{"n_layer": 15, "d_model": 320, "n_head": 5, "n_kv_head": 1, "head_dim": 64, "d_mlp": 1280, "vocab_size": 4096, "activation": "swiglu", "norm": "rmsnorm", "norm_place": "pre", "norm_eps": 1e-06, "positions": "rope", "rope_base": 10000.0, "rope_fraction": 1.0, "qk_norm": true, "attn_scale": 0.125, "bias": "none", "tie_embeddings": false, "parallel_block": false, "init": "normal", "init_std_qkv": 0.0209, "init_std_o": 0.0, "init_std_up": 0.0209, "init_std_down": 0.0, "optimizer": "muon_variant", "lr": 0.00335, "beta1": 0.95, "weight_decay": 0.025, "lr_head": 0.00855, "warmup_steps": 0, "schedule": "wsd", "decay_fraction": 0.816, "decay_shape": "linear", "final_lr_fraction": 0.0, "batch_tokens": 65536, "seq_len": 384, "doc_mask": true, "z_loss": 1e-05, "train_tokens": 700900000, "steps": 10695, "dataset": "wikipedia_en"}
Each number is 128 + 24 x the weight over its row's rms, rounded and kept within 0 to 255. Layers, rows and columns count from 0. Numbers have three digits each. The size before them is the row's rms in percent of the matrix's.

# layer 3 MLP up, 1280x320, rms 0.239, rows 305-477, columns 0-79
099:160141140144133118152196130162078123125136147149106163176108124194171070124149088118132126138161117133069178087131115127136107133151153121157115170129141191125116114141136166140103155149152120131142179137115104112148124092151134128103146092
101:101138096133111101120118124153119119133127118137131098115133126167135117107102115110134118121122168113117147126128163138089097129126182135102167075170119140110154122136117125113134113144164112088084135127147112132110138114090120179195118158
098:072136155158075083143138139163094123117134128138084124119137143113139161116082143115136130137111093107113150110136162113115097135118155126174142128161135105141125156128126082140158128075090127183130128110113132139092094120179124138128137107
106:133130112196121145132088153159080131128151104133086164145142108130136138112123131137134133142135123115063170079092121149128130132098163096169068109201106116133085133139149153118129091121131117129129136102159114135137139151158133121084112150
105:140103144135162136107128146163174122143135111154172143124135099075134148111148157069129154121112166134148137124145183131091120099173128087153103148102103138134151133114094135094154062086169087116113150121105127132117138125150129157105152158
089:093133120131142122181105137125173148152100079123126174121117249126102112130121145181158147125154134134101131084157141129103118094121132127128112157082080119116138116088135148159132128148119134103148171142126133147121135145122115146076136131
092:149125138143130142135126139101165108121155124154154105104167141136138179191121139167139122144085080087153103167077136111114154122079117126101155144135160143136141125174130135120130127096095134129151137124138092099119158148116122084136122142
105:096130129147134125099106159098109141121142121117109165088130143124102151133189131102132121157100140122082112089172118144135084111108111143188137154141121100123183111080104130159108119085136144092139098153160161106135165161100096132143141108
101:150099138116080136093145121081133082079137181180122137150122065091131158096123097126122080115137082086113142144130106163200146173152139114152133102130094172144111107094125128146156130130156105142096079173126145126128113136100172116133119159
097:146114141120164128138126101120128128138096127160082184137153141095102112098123106145138138118134106149105124126131121125135116152134070160126140154124113130129120150119111147101146120155096144125102123117134135180121162127160128126120130133
098:087152074096144132125146141136163113142160150131149129132066102141160164103070139127159123194088140096112127156146133141182134102129168132090124097133134156160130119131168130147142125140108118104125135161176138155097113155142110145164133092
104:099170131148128131134140132114163170105135139145166140124114119114132135132057153136140149114114117124152122094119154113129139100106126129141104158140125150100162127100168124143133136136121178173185135140143146143113153122107105121155110119
105:129068131128079091144120102141128131117127126157088151090180138176143151146145114130128111166147070131139092114173143074143103099146156124153141132110116154126154143122104141139132107110112160126086164078169123154154142144133155158143119160
094:141122130113141140150126120140144127124129171154122158102126101122120144140117122094122116110086125113089118153086099103102097154159142080131128133135112135115082115179092129112129116118149134118133145084125112116146106133098120127087135116
096:136150174145120131105165163123170105079122154137132112139118134084105183127117150091187130109147147131142108102139123125121128142168125136136133134144114161140126100099117122131153148100128146142150152112101126119114130152068149125089124139
099:120115116124152117115141116182116121159104119083106193177148110170149106116161184100117116148111136109134128090146077161165115124141146134096119145150115118113146107137120117153152164136137083095096130170138115134113150132164125161124135187
098:156141128140136192123172123161105118103141160158116091106139155188134143084155123161146154141118065123114065129147107153113145096141133153175154149090101145101151148136116136170131137126100109087116150166133128145160135123142110125147157106
090:108140123160135125132152120123094141077096161089145155074114140174151105143136121154179127178100117137098130136138126128124134152138159153139053116146125116114134112139112150129152108133156161151127125141098109133135138130102138123089153122
115:132100110113173135137126133160125110108110125089112127109152127154085142146155107144147150101138090137155101174119126164064155084093102135117107108155146169149162138129120119145158149125182162145130165155166109096136158129134108128160098195
102:134158143117109137117124110124119126153111127115128082121122105063154125134152151143105108132141127094104122153171116113142114149120087117107137154135148149091140133196096162063123069105096116104158127134104128104120145139120076126121128141
098:137135148111090122114141120170093128128157094145118140070143138153162146101153149077125121129141116122134137133110119138093145190092096138113146127097143151134102095121088132126099151102137129100067161118113071132097114144160153158121140119
103:138148149154104127111111143155167144154128142122098090066130143137109149129123116092131128150127134103110100100084103120131097082132137176142140175114099170132113098121130139114112186125151114152174085123116119104124135142154159132128141176
100:171119134116148067117102105104077153089118124055134139136101129158146123165148152121079102150165175099151168107092128110145141156106103149158133168146136140133117114183126097117149101118081056095176170111116126116146118116118112135084141092
100:148162095104100127133118145109140113123108137142134137135114092169151139135140127119141126162098169162148150132116145154108135099148142113105152119115134082190136118109165152156138112156127117153130129139099153094116097105145089148116147128
097:152136118133142154118166097118075154107148133118148111138131146140157162119087132106115106152130095114107096084097142074133119138178111124182133150121157122086120120104107097138112104110165148130141129104135139126153122121117139113175147116
100:129122117126120131163134119155137132101085104154118091110162148110163155120141091101136213113097119154154103098151091122116140094118106118128083106133136122137122075154133145153109094163070113167127128098138156132120098136113151141104094156
095:129104165139095087167140142099169146105158158124160184118139120128164130162123157131127116121146131135138117085083098136132105163136115131135131083138142062140113116149124121081137129152149169122100136118134126105135141130066133102150097134
100:131147075109088120105136101157098104127124138101120089116154099127105188089126151103125165114127145121153106142134154120134147125154132145193140153124155135169120104123105123125142131149136083099131153139151127154103119107149140164098136132
107:127130123074147117107086105169112124127164081141096135132078181124157123149161141108126154119133145151112178074151136116176148114176160176114166104160125184113145159116143098108138116126146173125132119151086109138147088080127162138132116126
089:173114134115158109114150132075092131135123114117144133144121181156163103137141128149126142134124033118149126097144136156158130136093179119124107093096091166128147107185121159118133132134085141121146123082133144148064118150134142108135117165
101:147117142106086100133159119131134190127110131145116114145123151149134135123130085150115130131149128163116111123109106128136149091140129128092113104110133134185116140139151135111094100108100138140118133103098072160124156142124140101170141112
099:130106122129153177123156155110146125138100125126142175165142164140135096124101158117133151162119094169142150099182133120133123133113129127165098136124128164126125088087132143101143121138145142085110137111136137117120162157128174130164066095
105:103116107154154111101120075116097120118167114104099137159145120144124159153134140140149140127171134087120143113145129088100139088170138135092137130156147120142115116086131129093122126064131147163107091121143111153106116073109118178124112167
102:098049185098126094129124125097128098170113118134125118118125156119098146135104108141114098130110092167126130153140172080135113117128092079116125118142126113066076171091119106163133118156152120132124104139090126163161149174149120133119155154
104:096117123102064110154137152126149161113114116148121108110133125094128105120103131151153163110158157147134117102158133155152152128103144140105132101121138113132128131137142078150132146121113078128173122107135122117101118145143119161111097130
105:091122121110098102162113145138092122100107156094104106107148167112120115109136111114138066114127090121166100140116089138139126115174110202115139123134116125109142115146115158141096121087136152142104126107113101085128149138146088111135122136
098:153113164118148151142135119111159120079140099143143132078123122143140142124112143148121104113138166181103084129122100135124153103136126165131096123094134126183119112137106148149087171151139102158118104137162111142109117160145143092131116106
102:134137148132142138137122084097103121124146164155133142164109170129133084093145108136147152112155096103151117108124116112083152131169127104101082143139101078126155131120150108144136117113117126177133153144113108137138122105116085075159110129
094:143105125101106140101127116125152150128080105129128124147149141112152120173107112174130120097116145105112114171085123169166169106166180120099134125138172138126126152115109130123157113148117096165177164133128131124145155117114174136135115146
102:125122156148160110124117138150129113155113108155119141139141119143101116077156108118110121081126135097120110093132111150091078138138152151101105116116141148074118151168100132119135107158113128146117124119172087163140122141165180112146097146
098:156114158182141160144123148115080131116124097161079120141061128102135085154181136135098137120161153138142091130149138140140109145093125115185120133147134119139174087168122136156141122110112134118120106143153101143097162163119138125149131140
107:130127153112097169107106132125120085155143137139118117138135122092144113114083137127100136078145127109155147143106131149154116136170142121132177110118122152141170113091155139127091074140137126124115133164135118168119117143043126118102152166
099:132124122106140119096125143127128188122163085122108135124119118159150123128150146144130132125171145146084134101105155177161129142116160137165126121148129135147113158167150119167172150113123157155101117141141121127133080121139141157139157131
103:152154106145121117152111127175154127172122145133119121122138123118143143163166125130161126130130134121069158134108178133100149121118098079078183133122126130107112096139153132109121147135129160135121132096102142117122123080119123128123154164
102:121136177119130125135134123188090112094166107146119121110146139127144142163093124184142143139076107097152099132158131117167154118143165074153114112099156150161132110079106113163150121137135133125092140117149148147124120132121113130140080146
098:143145150109101114123131156108163113104127124152132138105098140123106158103124103108129133162142114138139134123068107130169104133155141130051136105101129129148147114129130112131117106109104103115108114088140170117108129139139126144087140134
096:097138148124109111146188094144090083128112125153127163120094114138126100126134166115119117129151126100130147156139186123109117126170129171128173124137125177115144105143126155109105142153126124130109149121117138120124088090107086166120147146
105:121112129125099130130120148111125123046109065148151152137115143130158105161128115094120126119101146134115079128137096149110129160172120150170127167147136101124147145092115179096109086128132119125158099155112105110154132161064103094148164091
103:094108096086122160144135137093157104110113114131147130153119105136147090147157169182155131122114183100115143104120128143132134120167111114118111137128157168100115128130159108150117145134134120105131106087146170116174136152069184134119133099
104:082107168169095133147130109169108104102142149117122168135127101106159151151114130169150132115182148135110103133141144081130131151135130109164156167107137114132122152098103102106121103111082092131119138141138124135111082126090134135062166141
101:138170087141101160103137180100123110092113083124105103099139115123126154142131164106135143054139100123158143152132083141121132122150138150150155117139156120122171129129122116105099117124132123126116127146139137102129184083141130090103141100
100:120161094090130180113168160114115150097109083112100136090156125080117056100167120118129143134115108109140109171168151171132129106168109165165101143085139118116118140132131124095130130122119149127112101144145100097111115078135143116147120133
100:138175141119136138138130109134112161103117108107122175113148135129106135073141118165162126097153112116159143162119132142117114112129148092116141121116111125132145113151112099130080121138130123161140080104105156151176168147096119098165144079
102:138155139162092132159119129132098156109146083093136160115091128134112140161147118114092140158125141097127131114167147093108163136127152184105097102128131173128163132118105124153123117117153091110122115131096123117107126135165152129099133095
091:101136085128136104139151123178114127151121116127091097105095104163165125105145171157159158120130169129135125141109098115118134099090084104106124158125174092125154130142132125159107114124149136070124137182128102156124108148135123171154115102
097:132123121089116117164150141138122118150141122127114123112161202106181164091109099146129099095146143095067100139136139113122150125119142114128111106078116124133149146127142089069099120115130092131131168156188108124144150135144142144154126140
102:116141099139150084083116149144087104117076095138165132118102132106102105094111117139117126113145134143111143160117106122085125112116167087142121089155132091150110112089139148125139115178160109124092115093122114119110117132131142116161166076
099:127102121133132114111139150111146132109179118138119167140146163110143172122115158137099125121156109108133165132112103164135121131086105101128129108161153111148188107146171138137134175122156136126116113086147109151119150126161082155149094129
099:136122090106147119081151109166135096125113110103172074150163128126127147148108150105148116156145126152108102145138128145132129138107144133079137105079164186180136103101105115130153177135127109163160073132147111097122160143141142105123134146
097:143092117120135118123144154057111104125160143121098136152096133129076104095086108142127166113105114155143137134143101144152149155064151162139148162141157146130160122095101142129145137135127124120147196126109088108128180135109149133098104139
105:144138118161118143136169088116125145172113166094100143131127113144116088165109108146156080149152138108085151114130137123118113118142112126132108148151121104136083149153104119138146118115146162121170113091151104118109093142161111120110165119
099:174117135121086084120135103099097172100112099117131116133103138065116151143079105130126143114144153055124138137124093099163120124121122096136081110087151109131124102149123154119103142077152113137139133154140145126115111097124109103130105145
099:152127148122128119136133140162090125156119170144113123157106126148138159140068154140139174093108099133124167161112091133105127135168120115097108118122141117174136140097165137134124164161124091139148109169116157126158141124080143121131143063
100:148144125154099124114126142139136126155143150161130129159140129142136092096131107142133182185123156141112133132112136129170162150084099115124128142130099126178157116119179141115081130141144129177110129139140145089148100140119151125084146093
090:158143142120110096112141152112125149148136140104189144107149133119125141101144150135128101128103085138117103157174132140179124157081137150186149117147117161168136134119153132152142074104156155099123145147140130121111172095112097135166135123
100:119172124161114109121131134132166162095133115121116134141145156156143099118127137165132113165125076157130145173101140152147112139140164119101122144135078090119162132110089062101150163140105124080121102110116144171119127090120117113082143125
096:139109154121114133159141150175120161136099140164131132150171120151102109176096126104145144138149127173111141115101149182170148131120153111148139119121112122126117148155127151160154103171148136116139129121157102118118168156142165148142091087
091:145133116119086153143171144130142075119116115111128148136174101142096098115157102146111158136140131130156121145129126125114103094164090163139141131159164108123110136148096129133134124089126102158124150122098128103103122164102101184115117132
098:119129133143145120141137074086143106148135122136097137107107120148057109146134137126133114159137118105132129190116135109112105138089141115113132159129126112132117147103097146135113125137115095155154129071108137125127145092132139119156131173
100:122148171139108123097165107076148162091159119088157114153164121153136124090153130143124133145090145174120131096163140107131132099143113144142132081089161110105093105112144155097114103134147134136104102134093120144115143129149096108137125101
099:163103155095176126108154089118122129097088126085114145143169121103105152149125102127079151154165170140124125115151150195140132130160129115129131168125146111123155118161126157105129128125096133120100098126138113138127134124161151146122097138
098:144154145133142102157164109142171149091160131075149117152078111111110124142136176089119122102133185130156146164154149112116141149113099123160114145131110114101128105124133132150108119100120134104155093117121152121105124142157139134165166132
104:111116148122085174100097167130149093114178107151113154178099099052135107073155141111123130105179104123095089133110113090184095084189169092137162149152119107145145114132137098141158142134108181109172128144173141138190095163132102151142119155
093:102104080135133166161077132125128151119110137137097123104135118127125099122079139135108140141156138122147134104126089116178118177126072140144126151152115118134079109171137120125128136114138069037117162124115103138116093087070137180134126128
103:081127110133149122153154142132137146114156133146157084125105110160103113125113114125128104140144186112151100106139116098132133101110132094148129089139114127106128148138112174154092127156155109109161130149145139151111092117163138128135124128
107:141138141101124119140152178121095136129110131136110116136135104131106102079142113126175152129121119120095066134120120165122109127145135100112167140128157157105132114143088115147148098146102110132105094093117138123145103208163143105136108125
096:113115111107144140119138125181143130122106149161177102103105118127154151131125137139154115106135154143133126143090145129082134104136147114176164136164163136082140128170148056156120086088144146141126124142117116145126117108147149154103101148
100:093160128132140093150107102118172136130123095167087146143103143100098142157154114103106122086153133125116125143179112162144142122127149129126154132131207103102130110188164149110127138134059142128158121144101122138133173082157154118136120135
101:137118094147122146125165091106174088093129171118137141135145112135092111141100114173126159161124159121102128160115111109173152115126164144092152162128108169132121131170115127112099147132174108119183145127128158125153117124086164112115116124
095:120121125099118115173113148108145157122134122098147094122190132131100167125115172174130142173136144136089103135143112124154094147163146127162129127139180153177146112147196144150133108085163122116119149133136151092135114168101148143180171167
092:079088148113163157077153120152133090168150116155136141159122123157130140123162172134078121176136098108121173130082123172110127093098129147153104129142127130146162128104110135151139123135118123142097089137177137164132104145113102143152125103
092:125145128108083165130095152121125132140119134142143140125140116141126166171139136166145100115163114165133094109158112171119137178108153130136135155135151188143140118153112081108092109107143139109138138160120112125109122113131149109125119155
101:108112136101134176116119138156128173130109157142149114145129118137137117145144144080154117186150108098144154137148108134121125127146134143116074084128144129096128123140111142130103152118161138118143159126121089128137133144125131121146122184
104:066123093074133128150155130141157137131118130130103153142114127141155138098112131144120119099113125092143102127113087146126149125127144118131119139138108109149096128152139120144148140169111134121073113159144118144155153077115128157169099091
098:152073113124114151125159099130119175107104134113105115138120129092124130125154123136146126078096134124156137152132120117108157127141110138098096160119169113137107138159118131158107136156082135078195157102161100125145101113144120118091139130
101:081097102093082141120116125177111114127152112147105141147169129156113121120141125157157152125107133145136128088143119147136119154131124157181128112119153104128147183051142124119139102103173130133132155120127111170126090123139141118130141176
101:106092135161098138149145110113114103155102161134190102142103177130132127110154139144121103131078159070177119106145116146112164132134189153151092100146106110135102129115079125111109162161120148138125121173144073109108073117150140117119122140
100:127171124192115108121115101080125103126141146192145089141127137130142134124099150136142155129132119102151141128112153158112167063141195170110132116128097114118087118144154121156126167127130131119093129127167136078141112138114133169102148113
092:115062089114125140087114133130124122115129103117174107118131107114118135132104148104130121146092154112074099128110130151167098138109120108151153077109105132113105127107141102116176103114123143164174098114117083130150179180154153137125118125
101:130163098111079088126089102161109148107157093145126141165108126154151125118084105156100106112157138111142119128105134133123136148099110171136176127130095141100108087145125122120109163140110098127162118120142129126103173122137132115112149141
100:153161106096166132128109155094126137136134113161142139149115161120111182127130120103151129121137175118150122157121105128117183101131208118075133137153115132090125141113126132122138162137167130123132130097109131136121105134121132109081106109
105:095120172151115108136134177103103143144142097145068156125088143155173154121086127116120135107106097150074161137123163109147125109189122114122150138118125128105123125110171123125123142124131070152127101139122194090120145097136155111101136131
099:161133119144125128125153122152125161138144134144164110156180136125129099120115096099118150145145133079131102126135117144087123114122138106128142171127086064170121164132103147150131113144133142137064119143137110145155114152108149182151170110
101:113193106129148151107114145125107126115124138159153150158117094129140147135122122156105094115123142172132123111122153117129100142154170147095117120132134160124213157130161091055111170114122136114099119104145058171138083108119090098096150097
096:082151148139164177128122121127078098101173121141151151161114126126132127118122135151128132122158136141131122118151159101097086122105122129075118126110102077142142132149148142149104150163134156093097152121157105125135150149114142128119127154
102:113135143111152147114107123116118142121131092128170145130161125116123133097117137181130105151086147148148151115135140135134139090120138080154161107158086145108147117111133064135113121148110140126096172138102149169140097121123128157132103127
097:112116123146160132071123099135139085083136147131102120131088130129164153156087092088154158166139134118125117133109120065148097112140125172123158156099172145141114113122143166143145193148131103161092084105115116122103149134128184135139118129
095:161147123143061129109114098128117162123132169109117115122152129159104134117101180157144129112159141125118146123136108134105073119137118114135160134124160160115141125139158134115156098168144090110084139138134153096098125127094123134149128099
101:110135124123154116106078094144112099114135107124172142135146120120145164116095101149181123092118138094171143164122143172163129150124144183130115125124137106115148160163131144135138151124128091150103090105112149141091128162155096071125148139
095:157139124165139152146105160104130118113092177156120139145118158154133171141145164123142117166170119133113152161147128153143118124150134120111113125183173146141119130164136126120158099122111101117081139098105154111121097105093102120142083114
102:143117129130155140143159147089164157083125140112121124159104116179142123125159135125162116096108086139160143106125133112143097099138155134168100140108169107104101118154178114120085135132122131098111104134104113113124113125145130091130151090
109:130104146143167083127131154120168176117088123130125125119127134126162143105134133129114169136140143104145140113140131145150106106139128100137107143080164119101125123157119131120125126175107161114161099148158107128159095154144106148155136134
098:174118111110172139073106142126117126128104153124131142115144162137127116113146142108137144173130131149106143122126145170139103143131111103115140150084089108123093091112118109119182116106160104123133107122120136153120096123110128127134069106
096:144168131133108130142147133123133147148141113132110132118192175089186099108120183127122117148105130118148106130143074136139172166113155163136104107126105126117138165145180128140164128124091130139131138117132124114128109137082098127154124165
098:058119114103127113164139146114129118134111152140138118129105115146111159083162067156143107103063141089143126197111115120153150117128163154098164092109121163141118148104126156111123152083146130121136174087128129131190108081151115110141131141
097:151144131154107115068122099141179131098142125139136100081111069109154120160113122156105138142145116127147122135118125117118145090092175123144130135163130083136108114142125135097125116127139130140161136120103142146176123172107132144119107164
101:155164147142112131142095157131130112114123156079063137200201145118149111158091116149115110101161137143126096088132139119148156159070121147154144099135102151107126134107125138129109154113127149162108107125148090121104121128128173137109129139
107:124144102124128136195108111143100109176114141110106136154090097150073144120138133117094115110156192110142144148130152120084117102124132092160203147143113141133131063110133141109156129135158115099149114122132162090165119120128151143117100134
100:141111133160152113135092107115098120107150158157105098133125181109169139108137141113125132111125139096159136140135168166154098149096144126128136159121132053129144115107088111086132149148155149160147155149130104126163085119132139117123097130
105:111149119138148132144167147159116121125144109146139118153117127130145135136114163119132056131147148066123117142113121134099130154148131109080093142128110157114155146151109111127146146094095145124130148123105093108170147153154148127131187116
105:160131096133125137077129100157103116139093154144149110138117144143128107130135103092103159119122092108156147120142136115166135141143154123128121171141064145149102194088119127127108096144115153136084066091171135156075103170128109128111097082
096:086101115186140096129166149122155094126167116140118116139168134136088102102159123115108137083139158111124120143137161132130109146105122112131151101127124101125102155146106137137184126124139112125089099070134116114192119119152132117136125110
104:110144087138139091091118099112104143144153126138134128122091119102167114101125152135163124140120109128150116132134133156124132135080180127076102159125099122111105136124098089165147140146145103128162075114149127118126155136090184125149143091
093:106130105131090139107105112134172134154129125158175147115153168160117105125112118121157191128145100094160092160123102158085119080129098135119120079133127139138112119130156140152108117076104112136130157136120144113144093170134140138116106153
107:155111148130152120095126158108137110098113110139072119129134160104115105113138116101134119113108132146111156124131116163163167130127114117163121165168131130083159147180128082133126079143120130134111114124132123135146148137139134113087064118
104:099110165101126151086122070110129130094104142120096137137145100123089128114164144157168107152133131117090145131144092100114110143139147169136113144078141080120108139111154132128124114103104068129102106119104123155129150145145095124143122090
102:119095121138129116098083097152114126171141111164099216094126106144113108125163150132168157113147146139143136112097166122126143112111129143124115147079120103132102138148089180110091168158162137126135131143134148161088111142117126143091155084
101:144088132154129145121117129159106114115157132133112139112073156112122109199091088141098119105131119077145094111145099139177120080131122075105115092104146125156169161111113162129145109127124145152126101117130084072111136146101152110119175084
092:159129152120127112130105164116114158176166132114066160132114084096136123153134130102131100118100116148108108083143111152179121140118107141114130127167155188146159127109117119114128161155101146163105100126100115150147117161108143091117128118
101:130138166125110171147094197148081142172181135106112113123112151149087090097163104137155099140096114134132155143137164142128131120104147146148116120149136118160119119147143139144096120085120133144131125106119138128154115089077102145115095113
099:074153135117126121121131168125110136101132131174101093071139128148089170150105123114147134078142146124137166147106088128133101139118134118207114128146101102122137127135149159098118145133109120120076081168130076143127129126145136124134117092
101:099099127132155074191141166179118125164113133083113157133148153103114148146101160139091122140103093139150164126100143124138111126124138105157170170129148132110114109107142121173133152172131138101129103150121181142129129156147120140126144101
103:107160108160135142093166183120122153137137142093138112083147137163161133131120113119142105150122084078146131129116118124096154114115179161126104115141141142115159102110092141105137137133102132068131094135129102215112116109119146146155124081
109:106149129108153111125077126100108154107128147109103158114127117128084102103099159108099134129118140130170109109107135096111123128102108120153146138113144143106152141124060136111092113181153108116100115140145084093163146151143116123123130121
104:108137164131120114111138118161112114114148141129111105129154134130142097189113091164125126163115140154135146101134120150128159166114085164203138134138137137094125128177113099122155128124086145158175105123103154123117143107131086160115113109
096:114126110115072115132144127130141167120164154136148140124158175113121104105148120165134115134121091123116126131115152108142115100154099156146137141155122176197160151158129145133091103100112138162102117111145124157146106127126119108095136129
107:141129133153126097148130142148127105092139131139132135152181097184143133154150120118160142153145100127174151095118141112094099147139158157128150148138122109128133131140120142089130116104132105094105113155128133158110127099142145113119062106
100:131163147115115117116142113116114146121138154126141167115091087100143167135077122134077130117156150140131104135156132124161112157147139133108116158108116186136151109111157111157152169139141116133110140116104115155095107114112123094158136183
099:148164136127131129179127137117108143111126136117090128160123135151147161131099152128126129166133155111122136143127078099136137132107140110174131145110159168108126174149095082115107115110142120120148137147167163100098158098147168141123092141
100:126108145091070149114138141137118076141134118168105136157144131117110123129153151145084143164085115161121103125166140091145152131133163156141124111146147178110113099129161158102073113168110143146133113133111110108142121130112160144107121098
102:119152113121115111162176108100088130121143132121123143106150095126115131140119127093135114148141107098125123126128139146170125181126115108144137138139146165092116117170125097095122123144138110130086121128151159117138128144141121134166110147
097:102140150137142095136131114145087157112091129139140127126141103121130129161145129137119095174174118120113159131144106096159113075117120131154107131122086120106133120115117104151109116138148120161127124114113182123105155116126141119112090118
095:100113159168104092141149143155175136148122124120142092162129144131162129096089144125133131123106118140138114123120112154159102138133117147124143154127117136083167143135142134116178135116065150095114124115112177122134122112142161173122164121
095:103079159121147118192124127105114086131093116111108102132133124154116141129104119125139139115115125129107125114122138116169106146128127163077142142126118111133115149123139131137109120128092116113155159141134121134117103160135138129144079146
101:108098102125106139149134131153083070129137122122163135134126119130117114144096140102157196135137205138106126107111168124097111143115113103106132097135138135138159150156153130137147121108126126123127151132151086103130108132128115129183134088
097:104116096167125181138087153139123126129126139128112117124117152136150096114134128099187148126100109158146125071149137129088128145130140146125127160121096115103123142100178152092109120086139083104138112128120148119159129100143118171105137102
105:134120113132103093131142118180131129114148109142139118101118138100144127099148117102083134122085083103101102153133116177119173164098114094123156146136139105118154168114125159137122112102109149158117088122106128125171157139134121096137117147
112:108119135160183092117089106124100109121135100114115089135098158171183131147163091057113148124124114101150090134127134150159128155125145137145139118153162096089143145121148126134128109101134142086129141134180131109150124123133153137145139131
107:176081080137116144157120100124147133145110103103119131137138129126123138128142125181167112164129145151110095103086135161131115100102095128174168160132111078155139145120134110105148141145119127140141157132144172186128113113138120117145103163
103:118131146169136124154114160167131145084100135097150156115157131095145107138129101086158140088083118140167144100118096134120157093098126113137130141117135170128161151150115124127143140108128152105109115178106145121112129128125147121130130153
097:165099119108162118112141148132166127161087176138079166128133142085121133141140145087130148167121177116119115128143135118116164116127125093130141106126130119115125169114143146071149109127126139141132111085136143135152095142094131114097133129
090:128123117115129084156123128129137075119132137134100140096137192136079146097154095176111162127151151161120125097068113108113157122175116139156140129158139139155139116099152110138116099140156113132117118106167085086158108123142156209079120093
093:107159116157152152113098126152092119159156122127166210087096155133126134096108152121112091140151136136091122108080116142133103088122122097138107140078171125165118114114141149131088158126167101085100154150162118137136117081128125158106136130
093:129146135141109121108165163173123147148106156116128115119147105121126139092140122132155119138142095162092096105132129152106112089126091141121150146097089169119121129130112122129161135170091130130120171173144155146074131113113112110135171114
096:146094135169131134102162136130150167130148117120152157124122114113158102157120110078148096114109117168082122111107139106124082108132089180117123066175095144120163173077083103166128119171154147148127116165125179111127163160114139150157099141
102:118107134107180119124144126107117173135085153170118145151160111111123144144144069132141101147169119078116116106117114135089153140159126137188155121122186182105145128115087166132133130136158094138087137159127114108120134129095142109135131121
102:137136138114121146096137166130152085111147176133120102147138137165122120156124161159136137131159156156168130124137148079133185066105149175104131081138151113098136112126095171078127132138111152126141158129132156175123125130093180070169118146
103:160126119130094132097125077121126118096145137108120134127139123108113120146141128081154149122165153154087114099106139158124116134133104128109134128111124131189150097087087187144140105131152126116094099111163111157103124129137132120141094132
101:110130132094122137155154175148078126133123155148176169084126167101125172122078136092110169128110170093108125130090113110145109163149105091159085103160123144149122103138145075151143151140152143104107136063101081115133126182134112126157144140
103:147095150143162129106147140149152151152099118097115097121116155092147121125163123129138106103157131103089125133116154130145109072116172162122123096133162125170162137141109146142114191131090169128177131146097109111158118095159155138132119130
102:128161124118132141158124099143131129079129131141143151130090137113126153138133125082051137127084123098119124136130149127157162159131126124136124158126179110145106131148126098149143090137160159105119146158157166131140108138139164155101110127
103:120159136089105125148125149098110128186136076127148170163141122151124092103100139096143139170136128176112135138138123148114112119143164119129129134139085142106099114116139161132121122136168145125107121117138211162164084130092143110128139126
102:165153129102166121117149126140089114166153137124146117138119171149171114154105146125117117103157127153132129152140128161098165123160132123125147144091137109112094160125119134146104107158153144143078142169152154130126157147116139110121099099
098:148118103084103147148131114150128134125144099140129152139111142114147199140158133132123117125130131131105112118115149154159103115156139151142127130113131189176138144135103150115129119111104119109095118151159107132124094200167102096133116132
105:121138118153129093107135121094125117146139149115114139112110118149091128111196132166129163169161081101159130116120110118090148094117173128163157162133157129156184138106129110123147136120139130137139108161116136129104108110157112070094102094
098:108096134142144140104136122158087126096137188116133134151117119115135103093126094136139161134141123136074146111154140095138133106105133151108159133108168144120126131115150144127116112085147087113104135133139118103148110118146156110105124163
097:128119142122115141132160134135140154111155126103113147136124103118130090127137145162101117102191148130191114114129122098117104145143130108101172121149133119111123183084116136107096171178110144102162134154109123102137110096062161116114101143
101:141108103171103133106139154126128136126122125147174127130140136107157159135155130123131100125128131088125121146102106124125132128112160129101141131137127122118140146138107137104123137127132150146077106125085096119125106123088109156105140104
099:133117098154118126119166119146116127147090113122153141161126135116135143162120139150111108131110123153170142127131090116151168135128123161178121161135164124096096132134111164109112133139132133091102118116143087133180170104100101125086099158
097:109108106097126120147135146161153131128156135134129098077141149139129143132104103160121125096123152138124113164103144132152102163146138104134118156073115118133104105127108128166174114165144126090116156114148142137116141118124160125123113119
106:145172137126195125044163158113136120083162087143128174095137134140170104090127054137086174122132086118152133106135151172142142150154102144129141125109124133142103112105137147147123098118150108139126135093121110146148118177103156128120089143
102:177151116151130141126159109116090087123102153134127147160136197144148150120101121091122101055148127124118090104141111180153121159145138141072136156127120129123176121136137110095117123134099120154165091143101130131139118113157176118122127102
096:130134103134159120169165108170108120158133114111145148138153133155099113160103098124123104139102123134154139157147166147149116167128134112151115085150102131141149108064133121164135127120115114105146139143108109150122144112165139051096129146
097:090108122113101111103123118110125108119143110132104147141126132072104118125124087113078140109132146104119097089084127169134076183122141133156132160129139134092096180182106135151113149184137147140149089120077115139111102068160108096143103130
098:189106144174123098099090125146120145113167151120126149154148134189102146130095091106144139142150123078152116112137166175122164141094106107122155127142154103105126162131096126126152110130111064125130126149109130118148087129162092103150138139
092:108135151170119158191145145081155151103132113131161131126098132101148109109077118163103128110111108101138102168130129136108131115119153087160139130110126160127132118162135130119177135115157116130124107111132161127142109085120114126134096127
103:112141145153096161159122144139104132100121134105098107144144143119125113131105169103164132157164161143107127145141120184127102137137183141143155111148141134140092108136162136117100111113139160084146108098164120119130157148147115138108184115
102:127129115152097148200139135146093117070107107086117104113156130119157106117139139147086145131176101115118131166112160080125120117162108104170151127113122168181146101100148114149151158108107107125155104159120097137138079154167132122091112131
105:119142169146141138147144097131143117150146122148138140142125083117130086126129117151169134071131099134115142130129117099098115177136158157121159164116140148089143128169109133110167095113114130129150115119141125162105131114155141092110109150
100:124125127142108142099143120136087117092078125113126119143128115153124098142114120135113131097132146129110168123132155139137118132130148150131148104159110139113089118119113127114156125139132142117130094097129165140116141162151162104136133123
096:146129125146151102097126169138126145138151098122141127086105146109099135131157141107154165135138137124150101157116178129149133087091179132118141078120148120122096133129123095140127123146115105123155079117082136137135155142112127132161111119
099:110108103092126130088152115126158124141099179130113121165157134047134152138112106108142140139090106151105153103134155146138120135142120112159125121106124113122106184139138136162118100107106162134112170105132167125109093127168138113167138123
106:158132093146155151134122115095116104128156164106135135137069143159140136120139139089168127136132123125112170152154143111118164123137085153158111099125167140116110138116117103149130133142161103132152154148120140149137092099163123137157146170